Each number is 128 + 32 x the weight over the matrix's rms, rounded and kept within 0 to 255. Layers, rows and columns count from 0. Numbers have three digits each.

# layer 22 attention output (transposed), 128x160, rms 0.0479, rows 47-63,111-127, columns 80-159
113106185106127095117163189139155109132084138214099164128120072159102110116125145140115126131146096180134112155129179071142169235061102135145146151167127155130141170165093183153136138111115123109144102188161182106138125097138081124113125130
139135151119183123145077139153175152146129124086133148161086147137096172137051139153125132121095131133150178161137129100172107085136131125115120152086141111119132119125160149087131148098130193157159129116101136165139135139145117140160141119
145112119105119135115178058217078100084107177136131161118137128115107167153160186099141150137124133094155128110110085126108112133131129130176130124169158165168146113156161112118087097117131154175125142128098108166081134107125116114114116173
144147162128133072166101145157132093155118113110127152091104121105062131101125095118073108147117130110140158164116141194134139160105180124131070197129126153132181154107134140159137083156149045144060055125176154135113133151123133102100138167
127164081122133066090108153245117148141171130116164112083157092113129125146116126119074128170139135106163136103115150081135127088173106103133138101111117100144108137121141104163089180104103128132161125164143181112130111110114124164130115130
120121132130100112124166115132119132077115146146106142162146137129152219114163140048119050105087116160161078121163103103144086103110111116121095105176131111105130077137088090144118102127137097072186114131160103100093123108114131111140117103
174074103125125077163156069076102135132138058150201145140078165092133111107161089120166136146140108108176106127163166132144114154083140201105169169125111115170078166133087103148109074170143119145122122149105088107164142097236160166143110100
126101130152115091095162114171157108134156135113145074085111125108145159081124155147126188146136154106144101137164149120090155098099160072122126113145081149097146120138173194123120089097084084164128075144179135115123178193136157172103177120
132092182097154159181142184074164161101163151145094137104113116114118080158182090134149117117123142118102116126134102122133158118175121148124131119167148094146122131125107140132102127167113078112154138164134118147139105102139110053118127174
127099129124212140155070119195078141179092040097138100088094140145130075137110125125161131172095146120145106109083171100108096094138144114119161132148178102095200148167154102101090061151142112196147130131132121154130158196123137146118110196
118109165106112166135138118118112088123160129120129121121059176091117151150139129154147135135158126130122157128097118127080115143146085139145092179160154120116127146087168137111158090153118059158114130135059075148163123158177142120121170127
107187117133145073103118104174127149136133157112181099130145107124120107137115154130157102118069116127160115141116114144126155135138118072145123121175104166103167152096111097177136135125082156186129097144146082130165110139148177171143127136
075159120096164106125119156145118153113150173170117148126134093164068119108083097167137157032145157133101039125137090105173160084172141138159083191116129101108099097108126139150132159122123151138128152088145125101143116103117081135148153145
132100122145095086088136173098161164104163120123150128167134165103170149209119134139136148129085137139147157092094096146159092124149107145160104106133120119109129103096134116070135084115110129103092159108133104098158102125173157131129131092
191058202089103120127153059092141104087111124100139112104141149100171133144069100108116162116125097189060154184127232099065094141101163109088078158159145209153138103153111179139113163093148127148148140106149132175084111092170085153167112101
132109126083129120100066140116130125086154156111091083102166128136114111104098122102138111131151134179129171155112104119114160097102114158143113160138158132153152104150119138099079148102140071076180127113146146114140099120099053153134178106
164090134148099140135148078110113110120112111131094131122094172140106068122093155131165096127109093126120106140149142175142128143151123103135126091037131183176114096057118117186184146101158162089117160212160107139130172111093074174101139127
180130112141138162080135135153147173109174125062139157066166171075128143137093149137177122129158136120081133063126114155155063125107123155175052118135177167120128054110087084111084161136052088129083102087036129142159101145111163176156104113
124171141158143130122143162123091086088148129138173110117195114148183122068128205133071077130084125161162030142072118150109163134170126120110114152106131146078028163180096149111132085190162060110123100147137075093103186139098146088079157137
175097091139147157129123174204124109154146084180126088112169076176114110114126052147102171120153121162091143182080171122173130181146109169117142139130119136141147137173120053115205124165130172118144136086163162093145136158049169115113105117
099125097095088185061195141102132171109118174137119117178125150101185169121157101171157136141100058137144143029103139071107130114138137148168158104092113134134101096155106142072072136143132201145146134139130098113165051091092102207110146086
117098142042068159144087104054150121137092134170091173131085153121081132119163117162176127131138150163115029150156089121188134071078136119218081136165175089099100104122163201141117114119133172113148122134097038186147090203095145125079110109
128129127112178110102123157113154126214108186079147093148115150148122128108113111183131217191116143120109120120172181204126159090131144151123147088066066113196121128062103125173122144095112140142131076136094152109126083107132107090146115147
117167110089152123126157218167158126094109138106114116134100118164161169173135166148099108113091100149054178146116063134091117117154126090175094033219144153139100103099131169054189170083162152126124137124207136131103128164086145135113121075
123119181179139133176105160221107070111085114067120174148167121168127079065155128093110103119085181152133156125100146109113073134136090172134043129059142174147122137127140101132170136149164195117114189130135086172173135071072106099167102131
117170094182170142069123081164165145128115126148089036152196187112116160143137170146117085159114137165082125169152134136147103131117120189111102110109110123111160152169078049137134110159166201167145160104087124132101144157081116168142186115
148145172116071099100149126110185096072190187113139118167162163146168142114205109098166175111220148129127143161142104162135131122091128112098203077141132132144039091122116212147177103177068154175120165136142135108081072087151130143135107104
101119114176127082182111146109153099130105119115102122073185117185198051143162075144155059138147128162098208100151163160162162187113180166117213156164098134138094157132117105099073201087138191111073061130148177123131108093083119141108121161
175038135188154111102116127102127101174181114143089185142098128105151194123145114166103163128138161117125183117231112139094094104124162163100150130062116078079144105121135150122185138195117106176130132132121163089093177111100142052136138091
168100088156095146128158175179099102112119061102167108145073134091130207130149117117071074148149072112123130118144145123104098144167169091079174026113153119180189130110132219062145075169101149168169061149071089160163126188183175049070148132
174165113133104161158097128162076076104095126079107118109116076114140131097077096119107111107108072128112094163158134102117115148112170062120176114173158093140161114114104118144106156158132137104151132169137119122088200123116102142115098179
092142126160109137146169148166121163174121123153107162116131062100158163150132136167132064178090110078170163105121052126145144120097087142125125115095091114106162196147150146175135164147094107107162085173129119076115177091185150124101169034
160164133133089150169197169183148135084114119057126184087070163161164135180139168160070187070113101151178087128088185164135083106136144075136145179145107095153095198110138123171174087130076152192104113107232190166104101092109209127109148073
058097180102148117127114105133136135120093159118149127096167080069165083139155079095090124130090138152136119155144112114158135154117124160121136110092120100131094168237133153093116138126127142110190165054175193157083112190179150079143134133
# layer 22 attention value, 64x160, rms 0.0388, rows 48-63, columns 80-159
171103115128116108159080147104119153169109092074128072156117156093071099187130133148167179106147123181131170089197149173099193182095175178153148142194122153133090104083136116154167125109098115137095120089130138092156121109126125131130083181
066166146110131181100104177174164127175086126117146121151156157161110125107158127125107143120097094132150198125172085055077125084075137142117138151060162085080158110081136156196129166116171113157094093180101157086143141102120092135156152050
146119124068119146102152129085140139144110088138176157087103101147159125125111153181147117165144165159124121058185131073090146080169113137138100104118165129123082102168102068122172116135125125106124158168108116154134202164139169132140109090
077150094142101151189159107160108139053119111080114191172076134133133131096157092146093134089084167220139151200103107187155113187056120135088108135103177170112119133131137121105135079145123137221149150082115167106091143136100134097153082162
174103082143109150100099132170140146084162080158152121078162123127155108195137109114115136129169131087107131163159113141097122180115133178130117146097140100081167104120106107102177140180101073119103124112162110147131175158160132195129202071
125222150140150220075107089146209119132172176102108062071120059130159094154111117158160092145094123120185155092165154084163134123091081120113101115079104085153203073147090213175157137166065145187188118130105104161106131094109144085148098148
159122146109188139180093158158085172099134130150125145128063160134113126155109146145100105067108118131057137141080058139169156181150178151137173125099137128116097122138073064149095129152149085160135100160112104096091119103089180127080072150
136154147111177141123112113151183150173123171070114145154123156123138141109136082115133136158129103121110127104087099078100124121105091102144119118120138130139171121134168067119151157098135103129164147102177127177111112124147171135114090106
098166184126115093159162060152112133170160131193119169102118080044094132188089095188124091116139116104137082120184063141066090134102143136187135127076177128150105176169092127113117166087163110167134139126081177133144169170095151074110132130
160120096191104060060133119098158163156141174155107146158118083157120159140099135080132147111122078125143117140125112136112118097113144100097169099083150128146144085169159108166094137142140129090111120129137146157100163158143124102163098113
125106203118092114155128140157124122107110074165143128093118102098113130189149110092085155152103158117154126103099141113153140174124081178129095169049115107197097164127118129148088103115150123133102098128140079159193133137136076155059182088
171091163126118100213098104170140120127136080076160164078215124123151141141157135099171149145108178077171139084111105144135150132143080191127078148161188152130149083124122107137097155109116119117118186147153110122068133067138142172077098208
136130130140133109122118100173123089102096135108132164112171150178123149143147131079110150101102116096115161146135159129184133140114137156121120188119051117097084089119175122133116159174111130178110037087158142107121154091106128115154148114
114128118126160178076119169103094127144111124117143101158120123088126123131104150079148158159089138081122092127111165164153112150133101084129199127089182082137125127098122128080146135095141122071122145083148131143157073130136110053103154121
139114105105123112176165139136129133191175139194150143155147152156136120176085089115139162147101115109073114151158135095125162158183076094077136063178180088125115095106110174127067136189145146168082103122063147163121196086101174137079117142
095127159102132194095154120125106161166092101085179072125070114128141145090082135118157159146131158077124121147155052082127154066137088161079137110172102116106099150110136163120091132137160092131109132092123119105164147171150138114091176129
# layer 22 MLP up, 640x160, rms 0.055, rows 0-61, columns 80-159
154148076087141092144114101151096141169116093085058080084152112147083141128154207091120105158136166179150067117144123170146137158124135112132153144166138151180173113127091123166151114054143104089101205170172093156070136111123102069088079148
143083108126159085191159099122209137158087090097084126188105116090118150214101093174094105128127113132091064116094167154134078164117166164093185043137134174079106145163124164111120159131172119130109145080159128172131202170112141160120166064
114149110119083110147142154094113062138069134136153129117095174136143121148133201178130162146116097199164067123170137101112154127125099099124205127194191122155092136127134111115138088127120160139143127101174151179184084050077159157146173093
182170089104098117107106101105109156168080178103139143060129109086127136123121049130092187170092162135116149158135105080156157076163145132107176131128118119174122084109149089035124159138127128128183100163130127126104102144051091080099101106
092147106198102145185127089135100136119108122121142094047101105142158121183179142129209179146116152135166127141144138152066156138140162125128176095154084137127098097089151094076165087120106124096154110123138133118107085218109119122153107060
196135166115141159129142177110133093137136097209105160125171130104082107105198114089109138151119182099162107100157091173109102113129112089152103133150131171158141132191114129152127123094118146107163168135178143153107104124122090190158132137
147118079134157158159144159182180149091119088118106135078157171088074109133082128079172176133109183208154136154089125168113058162106149080103125070155142111136109162139101131166103113127149128130080133161160140149153078141073142129085092113
148165136144123132128134108185100090170076143140138178102102149089149084116151146152097177164136154108175154155150171090116103147065133102190178117136104189119128143209141101146141128153127092086125177138102179138092110142136121179099128153
109100145078107128160138088125115168162122112155124119090139106140124132149139132097103175105178100159106140123086120140179189182064202129179150162100149138124100098103141077103143132127130107133166128150158102093155183140089169105086171152
096065127110096162176119134054140055108149146144120148126138079108106129127119119180064173087120169112103153108082125156109127101140126103120078159150175108132111144120121183170162150113132103111162103118171097135142120165113184112105168112
142106103139092090117124131116174162162102087104164154168162083110165191158104124121104107116126132120097159157115159165148118161078129169175178157066110103087145100196134071167116100162087153111080188141170147149129195174111140137155144157
137075129121121140126123116158135139117126105072142128163224065090122083087096102198149144090167120054136119095163098135074120170148124091137152102100163137137109110145146128090143144119170079117152156166116148131186164128103130061153086087
113107159129124136133106131153179033082117036080160148145143114083175084149125129130125162139133143098137154144150153146141140107093134110106149078178117129101124116127108135138099120144109166125186150125116192106184120080084094144195137154
176126096109039154056149140109101144145099121109165125133114148133140128168156126081174127179123095073097129131117109130178134104151173101094128177118127146115123102101134152096149099137106085095150128097115172083139139117153180123157114106
167135147044085144123042094114145169104139094112170170065136142145148148119161154116160147173176150130145128112092162122172178125133129105134140085159143179107204095118106086157103081062130121105150126130106079149116069099109122118147184146
105116133153105151148115089138190145121140129154099112130064129072093111183134108159073170143085144110155147144160143083088068173131160087134163094105103097126112103147084084173165125125090128107138146117115133130120117137155070135121146119
081124095073161101132180126175111182074144153111137121151123075123160122164080167114107147127092185105122128172083101167146085144092096205155102125044076111100110139084175088182112126122171112151110104151114113050158169125180110124169090153
129159120167091087101164118121119104139128100143122130180114143122135087102159166112137154142136104071124165158168088096073186165157156107163093128159171139108089143149138085096124112138149098130190171079149163155115111121126117119179131186
151106092137132152111066153123196181167122090161120160110086106107086145154090061146159122135139120089120101120140104119088119123154133077094159089173109134134093143135119141069120111144164187109096076125144085162189102119088129167128125160
136131100137146112076121160107128110105110111125119098152161192125151118184126096134113179164157129101123176054092131108114142161113139120150132117135106071089043193073123095118157138128113166105131127168121159152151105117161201109185101120
087134090121107082102186122040158156118109097137161177128139140149228134085157146122090201102130121156107220111146092182150134149225145141145171152125158142100141172198118162128148068113148108080158171170109122060197136141126114097124081138
098134077150149135177166122134130129139145125122146115128149085066167106143136133142157135126115176138108146102167141065161147125092176154127109097133136129177112169166159131137148178110141100091172090088045059055119160202148149099095193067
112141114117138121124130150137101151127131116076145141126166150116089117142157108091116118119129191142147098132108178099141178121153141115194139123123135136156132124131102159139135114142112165119104138171115134199105145178137151120086066106
126153119159034052104158121139172148116150146152122098173071130119190126182081085136094170141150092144171097108117150121128103178125105082193169089108096113159134162153103086107137158173100154092112170158172126129093179149142175126111068149
088133109134185145137156113155096161111104051142130145076112133103089138143144143119112134171209147160167108135165113109162097114121084111114209127107153121138091113127136084110099112126095127110159146094161132125124106100054143136156095128
148116199176105163160114109168082141120159088117139073135179180126124099131114094135181131133082126118065125195133103105121137168194109107109107135194074128128159160101084134141158157122138140079127120140096106129083102152158141116142077046
127127104145112193075149162188129113100198119177141095113096122105072105090194125146140198109091127116116150116128125141103161127138105123126076157097108121122106046119119101127176061170183177174113127133126107069079113171148093157171142117
136164159108168123121152122082107103182205069166105129123135211170154133092144118068102124136154155166117081141108143111154181178118102161169184146097126220136158132141099132132085181178122118116115167108124092083045130120113136122114147101
105164144141109128100143095107089163120108097163080093085123113116174117148098153123168090128120154122171164098121164153120121166157087210156078145157170116196137110175151192121133115187162137133147163084142136110100103115140073124117170091
139125145127140164118142140118150163115060164124153184135113168090134082119092081121170140043116127163096071101097134134140147141086146121218117169129137109126042102138124115147117088172121134145097073136164106159130155123102140072149128136
136102087141079145093093164071160149144134155108104149105138121185142156183175160149123081094116190161077076170068121105153080131078184109135173132155159156159151116068098179139137127137171180119154139086111094154155110125170117153130136091
111116124087088115097114116115124136072115088091145098123046086117186147111137075115080061143111139111138213139149129107099077176100148050151091149092117154110129106122128111104126108107125180108111099150076213135115083181175146147151174118
149144097159121162195111115144146112126118123140166116122177159058138143163131136167102107158143136117104056154100146086142131127194078166079069177104158065141148118136125113191126122115111139082127125147056164114192104202155060114070129120
100199139184115163153105100090097142122084099137168157112118146099144130141145158093132119132088166093103099145134110189138048154094057178220139119129148141102126188113113151106126153136119122150106150176125131145128161078074113128141162162
158103167120202157132155065130104195056152142098069121191137143124152074119076072135146150135060135095076114127143076132146142077065118151093120112127152154103126112104128115143094161100106104071171123154123130119111087135128107157125185168
166131159084119146132148127129177158086094139176118133168161116078125175106184127150144182106116104084129177135073135068114149114138108098133086142149089151158095129065084105148160059118122141156128115137124111139097121145199152119112116103
152239080116135139138114153133158165080161137152168082074067162187165153086144113181096129176188133115114173166157064105149129114140086109071144138115118150121173130156151109182145059124170088101151113130105162074079089090109150105101131066
171101162112113094116123127069159100137128123148106113161141102124142135091175088133115152096143206173143137136138104162071086150176095158076141111137141146100140058099183113055130088123146181115082100198123129053129160160132142102159100129
081077222117172139085156091076109159140161147089147092107159127159098126152120111178108131185130172105158140129113115117177147101140171143152152149107142167111061133112168137150107131147112092136145080161080140164130152164146087172060147133
165145132101122191071158127090108101046143087111149125094178110129121139138077164157127137156077146141117128158140145123149137171183108071145141172115198122139090085128148120140168141155140129118205132082125090176134093114094026133132125137
085132099098119096091147150167092175155193138133148105119125048131192140120143109142113127114116126117178176167088165167090085098150111131092095123107083147098068169139129202147132083160128148126140138110071135108196087151194124145065107111
080178153143044082127144109117070119077137069130161189146155150098135142135119084116167096144077154111192098114099142157157168132102166090101105130080122197165168131180163080138099151189111120125120079164211086135157167177151148172164172201
161116082049172112095131111144116185104059141173071112141126199093144117089125155096080120083143177083101165106062114117128123174140120172123065088122126038112112122145141135102174166160118115127148115137091116175144126137128153128106115148
138096146122130096136069102146157178140110115107083148207114111112105173106145117132087116138116183126145108108133113088165171145191149165064141147131115091106123068120100163115122172151146102118144114133115049101084176126138141133136099161
123106083113099195166173146128068157129122177134106157127170139106152150111135165121130174183131143128082069112090101098066133176189156128140127190147095098114136121173155092165159159129136119091139147117121133135106111130040140156102169153
087115134070166112169113155105152116141169150145102188069141127097088114102086118138132170144109155117136131167131121084162151165105161121134154147138129170140105102087144121125101101153180097081134175131133101113107186124120118093110194166
144138135157118115112155153112121158141092128124126124094164165182145149098165143124171158144116172125160135113146082093124139178140133135163111130083128178157108087099149165138178148140105106102124062094111135110134160169128121071106120127
151171170207080131135158128168108103121104127189134091126179117082094161112121152152122163116107099075094118101116121135095097085120135116073137194101134122115151055110101092064102157080133167162187161060161134072151155111124141105149119163
118136139121172094081163151160165146140133180131126110153082047129139120114129143109156123183102132103160109129070130120100183129121112164141167119085129121127074158167120123114151102110142066067084150138125125131084153150181144147164132086
154117119187158148126116124108160145109122123180159071149112185115141151202143139168141122106128173139160105126204136152118090077074112115087076100117140145151154107108112121102143063156134140126095139153153147140086098144141146152155128138
146090114087132149127134128116087099145105158136178107071126148124162147175085136142108077141107117167133144137157111110022185106177077153114142145173145142141151111169089215183197120161087118141139109071158128118117133069157099064109148122
141132165140084152133192122133130100123140097105092194075166078125171165054027040107103160111138161172125138111151185103120127114120132104156096107089116120158133166149093092143152059124123121098165127095100068114156101125144095092149136124
116165159122113114133144123067161157107130152076139110162131079169134117074105105099097170106156137135125131147155140149103107190137154127174143162059186085080125053091093140077171185142147118104170078155125093129174110123161167087126112144
167079141098172134127182153134066149111140136151162164147086104129113144205180113108076152143079132072139144085120163035147069150115103079074120111114091123110115168113069132051139148123129121150156091219081173090124123087171216114072118117
172176126152109114102072115129152148114125071133134154116135111111136140131203126129112132133154075202106119125122110079145228133133124166116068151107125094113154125180132167133111133149107170064102188116129127168178137120154104071122086146
166110100105146111085117140144111147101091154130099121133138155096172076129093126042149129122105125066098084140148098129144103145170074168159109131148164141154147158114128132148115133185134152117107132115124147118101116135116173130144138143
119072168112105116130139143122123099130105133122132087191162073156105162093160140068097151139149130209189133098128136093113100136117143119172131142106183128179112090156113164098131102137180150139129108121179099144115136102139089154148189111
119105117155149099133149141164100094133221176168163161191186139120048125110143091156182148116202177137042159124099148104108084081152073119148107120175103144113130125102131116153134112113130126072180156099146139085124093145152127063103121108
177090124138122161136126120148137129162138089098135123142090120168079122153106136150099192135146132092191096127137141085126093085077132150145168149173157120126151124103125136114094135134177124071057073140164168131115077157119093094170071044
174098167130115073177109062084138175119147116105111137114152063112155157137112153124189117136168120118136129112116103132060192146174133136151112138104191108172082155173086179134129128147118142115156103103118120131108103106135142142127114115
132080124134103121161118101208127139085098104129138086160128136141102142105081131147172156158126171073143109169146107120107155154154162118104201154149144174068126119127107120155076128140099124130127089124167146134098199082175116071145110129
174142153135081134164089136094139124196093132092096121119104117163119135117157097148133121111116131121083125102079095078107166083162097116104115110153159169167152168128106103185113147118209120129180129135125093150157110139090158050084168144
# layer 22 MLP down (transposed), 640x160, rms 0.0551, rows 0-60, columns 80-159
119169175143136110097126143169129158164083124117193094126133089098088162101110172082083087140140150140064139122110132137081111078156137158102179209158114148096120113150142124125175112137154212156214050057123144147141092175180131141136135124
148152153137188087184172140067188114113103179181170136203063097170125112053119173087200154163152108140155166161099125160090138138165150017122116156167132116152088127100177138120070120116140123202119143141171199098128095168116126131079132168
116167188190127145178146102243162145140136120088118153162134069140038122098104134127137111098080154125103139116162133129159117138116126101158152160100116134114148072131108168112138103099152106147145078106145119135121098179138165187091157155
089161113159122218105115114081102140172169109076109056115100159074109119110146172132115096113133171136206134125059155137179123130057163082115121146131109142117116161146119147134128113133139116140098114175157168155178147133133115140133187143
091115148158120077114118071156153113139127145084149101104092130132120101140140176145071140065056145113085119099125096090145070110097097102146107088084187083111122096120100128168102143115165097165070078140092133166146144071148144157178156096
172075152154160101187095131176137106071137115134154163140082199122131111150116155159174082190101077160157121130149103137169200115100117165126132188167109091133132169111152101184120165150107200191117106102123135101117122143109119075087121145
129138160145129108076092115118108130079127175121119117101113097176178117169126086119148102116117125114095164095140140187108159092158153183129129128115133127069158143118196073076111100142147101107128069163129137094122119146135144059144206140
068124038065079128151141122220148139122135143107127080048100095062078141151111084154087108110201145156126157094146121134096117132186154105154124142162142112151168109146152090109106172089110137109111147086100127156155084116136154121113100155
199138107082144107136166199226084154160099105087119094084166132149162170132097132141098083133141091129141131096078150051121120165185123172085129149129132091102060127144082135095179124185153098162134155141152176126204159171120148094114174166
120096133137104131095196106082127159135066136114130154140108161140120036127106144080187122124117130128117127090155149143094146150106092156140158110101093095102087138175120129141159142185119180183084077105087097115165129161132107143162166137
143085149118173125130118106174136093196153138086161159059101044166093148120124119175158101119065112202084143086123109126154103131139138129136095102111181114140185132120129156042095087131095127118150089125161102117149125069123143139149102074
105096139122131177138144122140185171083147202127141095105119181145120141109123131137064102081142152115172146102107136130120130106104121136154138159093105154139120130161128095136088110184141127182120118058112173157126113154205121146092104052
187144081080144140094111095172087141138083154165092168128138091160153224127062171118122096120051122156123131167114152082136130041148106110153133167172173141136132104144118089142100196115206052142109122109198083112086080204101157155086088120
119123131179152158098154146135123146159109176151159135154152155121110128103099090104167140122149140098150105184133089092150132082142079119128146132089126161121140143156071146135098091176085172127072166131118149107139110159144084139117160010
090135118138061137119141077175151152116133067097170150121098113096072100181148111173134170129250188116071169131159119110152115182106147172130151185162127105178137095121082177127059137115131090110147096176130141147152104157130125156139122069
101136131153087120160142103145117063082146169071114169136124136092106145144134159146155087057149102161120190176101061114145165082112152146153149163147154169140066146095087164165130158100086188103111066079172114111130129145171136164150097119
167133180114108103113105098163090175133100154144099139128123142147142129127161110150118117137205109114115101084196175193103082085091099121101085134163157171068072091106162104186083170080113135111103181133116165151090105148128070117101129111
173100125106122137080102119111085119103126167114086125121158126178103150169126151116060083132099135106157094132173104156135085127133158137147141120096154119115123141164118198159159076082167130097135165125119084088133109088059124200093146166
065159114148124075117072124095158106083127110150152126100145136170095129121156121137140095142114124103092091143136133137169097138137047143140083189101130209096139142175092180143151111122125208165155081088098162086138090138081133162133154127
127135144072133124117111151049173129067172132180141129170139118117105179117113123068125122090103137129170107110117103115124113130111101140185176105133086103142113086152149120201097114141119079158126093135097147162110102149172117119168106132
095054156102153145147059157142124170113128146093144146158050113087129124096111127071100106136067141102132129122084152162111132145151171138136196135112121086146141071083150117141167105125120120189083115189116146124095062150124181175116121138
184147110084082114181153154051172123147158176150216155103158156122086128149152084146084110129093143124132100110146128101113117111093083166162159150132125118183089178143134139143135151110084171156149170117129137080131111113139220144076036112
141149161137116119081118143130096144099156127121126083150127107132076118143161128137126121116100113110178186177090139078102141111108105144086147148130126102156096138083117125078029119135159116127162113122128111165092083137134135129129138130
160084111141112096093174134111148120107106102133130129099145123158141060094146119138190153143106188149119131136089121141198174096100108168168111146154141107071093156104162112111112079119160119106128132087148136137126074106166151144152157155
154126106202139114115132154127147064095121166126093069088138127137145159154140111086145138159119112175040152127096176090102083051156019110061124177089067100120165125129132111122112187133120149185132148115087132148113114121136113083131143183
128066032159125173162133094169149125128107187149148121177102122086150154136128082151177171127126070147153145104139134169126144159146082136149108152139067144091123093125117073160104103075148153095080173077079174153095131114123123101160104140
182138120088089105123075142137084132155119191152147117147064127177083122104140079101111139120123131153099157111136157128107152156176137122171138099134095095163187096156111169115142156142149153177097145123193141122167151144167122133111118050
220088099152163126109129187149108157135114105149159096173193109153112163140186168101164139086178122136127210151075131082109123087112094178115138150123101130167122108101139096170142130131100092131115093118118167140130124117104169083134070127
116110139132108137099144177095152177160166131159146133140106145207132129123108212101121125147099134149088119089107178113132118130169097135104156059150147127076177115108145105140122208210224109151140076158132120139100108090087130124086134188
110103171152133159131110180162089137103147126163081153159130198199157160172086147103142119117110151143156146117178096174116133149129178113126097118121163150079163118150115172118181078093164136146179171103145140135144136060091138151077103060
147087162164087195125127098238048151118130150127099192169071084166141085063121110109112145176160129123160093157106157162155149098176200134087083121120145085186096104120077148177088160131103031106104169102114136094128110117128076098081123145
104117037105096137082183175188116144115100101103134129145125092139173083087168102122095078125144141114118100123165105093129133121136147110115172127045107127136084100117136083088096121131174116159134132132153155131192179141160147143102102144
151126135156130106090094190134166132095119133119200149114161083140120103124147132131149111138080068158143189186192165126087131150142138098144110147138152136128151141028129112101120102059176131131080153097159069123122176141112153133127116133
080105120081147113137129142094117159098139128086067160132057146152153129140137139088126117177095076238119123084160171131113154136162130139112125171095066172135140120146139148127121159133118108162116141142125156151125163219092164139152102107
115088141059165107085112073190160128133101126144129095089101127133155131174096137106113144094177120084191136125144156151111126089113136156136043080124140159089163148142108124178111130149165138191163139118144178104081207176138111058146107122
163106123142112104093125115141149124130137170113131138115143114123182179126106140114152123056200119126171130100126122155120095093128187096117191098155120173112155141115150140185073095068128158183080155184144114168095077086108119145148118140
095078158155139146076079146140118143131051136126122120118141168155148096166167059138138121134103079139101089103126124098103142110082121130117123129118177100189127202121120104165141114164192138147175112129118113208127107085171138159110141068
112147132162146125147151085095150164165161137153150132146136136134085100093152137106110117091137066095163214130136115129086131131106078161135147174141135152132096144104102087100149093091191101152073115132171115099172150163109101105122101161
114183141132119113148154132110128121134137113165144156119128070138143082120137173202114105095106105196133177118078152153149120151165109192140071163157113144120164092184168167089108139102106111171097128198115154154128041146099123183170101180
154094086144192086128146084132157129084169084138116106176120142175127098123161061149119103080128151124121088154151121097104103120119100088055151146073101141119127119126165177106117131130145130066139083173150161131158084139139114168199122163
147153085161177115111106062159124127089096190150123128095095173150094128201080122144191115160133156122076101092198093074069188154100093135122118148143131097095204162156150103127145137113172176151128120128167119167094132109120095159105110145
102136109099132147153128125107120169034132128156099111159159174096112157158147081129125091096141089107110107100097130116201113161086192141152107092102084087159165114147154097122111224212140135144074101151115131123140087130103116080149139118
111143082059147131131101120076131165101123123173116085106098095091111113142159143118121067136082114038155106112145184163155087122130155151176122155174098106103129139127120129113169133104143141155132095133132196139143116137116151156116114138
153136114141098115122147160104160049104158131088182131142123117202114103161142158127155194064152123126136071115157158122137167130086121069122118096143158134158138083123120142087162104193089169129099130147071133111101118165106153140153113078
099089144113127140088125124134132144116126129138079181123106185130150083124151093099202168159078122116125078124114116101167114169162145118101100129152148118150110157141096194102123169131165137122139158106144161144155088083117125154129226081
080106096120144137106087101047117155153121132150134142099085159135167062132110100101160157118178123099134128096141127108118124177123135125116161103054069091122132141094080167168111077117106103130121114178140149126131102090106141091101139160
098131123136132139143119116255172126095116128153172113138139110107094089091062175153108087144170149053156145109081125090180086184166112083069109091076105109122067123164110143119113151151102108142120156143122128170148103174114088130112146166
086221125110125194161127194108094101161125132119118116183108138183107079122163141108155118188093127111197040133108176139131131144135124142158082174113061132147073149065099082113089161129117168114129126124101141093200142141141144116132101193
133064187191108156115129107194161105126114116210133179125139129167114156053111161157114062131123122115077071062157166115128113121148127113103168154173081143124131125160138134098101170160139098089151134151105141136147126113124108110158101125
093110140115117135121139094054084199175137138155107117069161039154160099052093116064070131185075121066106107105095123144128154173106139134179168107142101159150135138129141120099119188119120075156133170121149123100154150145149134160174143156
140128160149067138135110134126105172142144109115082136093152162177162143125085185146130132095134153101133074064203092127074150162148070141091115140100101116154112099142137081125088140102120119143093136175086124098129182153116116090106078132
102073164094153074162075066184104068126078104130093069131099126122125154119188146107083187178097178141081153086111111138134080132058205168136086119095129115133142155131128236145076160131110135133136123040137100094140090152118111168124126137
156133125150148145154122076106125116177107093161155168160133147135159202138168130185122138112104147195127056146129141135177126136133117096081140121151140104109155185124157135179106148152079136083127146131150149147173116157114147135121104106
099101100140142141100163157117092185147101082094083138128071109101167169157119107166072093120134149078196173152109147158145178093160158085164163035076114115128145123098137177139045154149097121211154081122087100097199155115203123145055151104
147169164147138147142202134138113133157122092118192110118089206109110177092100108094093133168104124072129075108146123179128074136154118087109149127148117133146069093142116146123131146081140099136127184138160195107125125158153098140128140074
084150138103103159145129163118164116072169133204113087121116153097115161166140127142101141111114132170184143108087126103063173119171122083152147092175132131114122172086122133105128161100198143098123118076149173056136138116056129147183107094
066126086084138107143108110177122115131134173076114093103147080138110158211161177133137165129165126181151144094133097157125140117084118136096120137131141126123217190104125103131110176175084123035104151114100076175097218068124065131151103128
144108097176059092142168089179112175163154142144154144120110097131146145135114202118051086128132159086142141096110099093157126134148145103110068105199115140081164126088135133109131130077092180161146085124105088111137176114110172178130124162
110132115125170153146100119106122163132121099136098153140112167117105158183107133091112125100192146162117158105103105142124113120114138117126128088129099140136162161157033140171142098099151138148083133154157079136169171144122113129153169124
124145115131130167099083174068141136122128169116170126141156144123122168140166119092135127084157133090104090206120141178103097145167134153130102139143149086118116156134156153168198087149110154149112186128161122061172154161117076100085123091
138128138071165108170117081227193135123081104142100152189131164085168112179073123066074115157123168167113110105091108099121107147159133181148128115104142131163105125110122164150198163070178131103101169114107091110135125097183121099125155078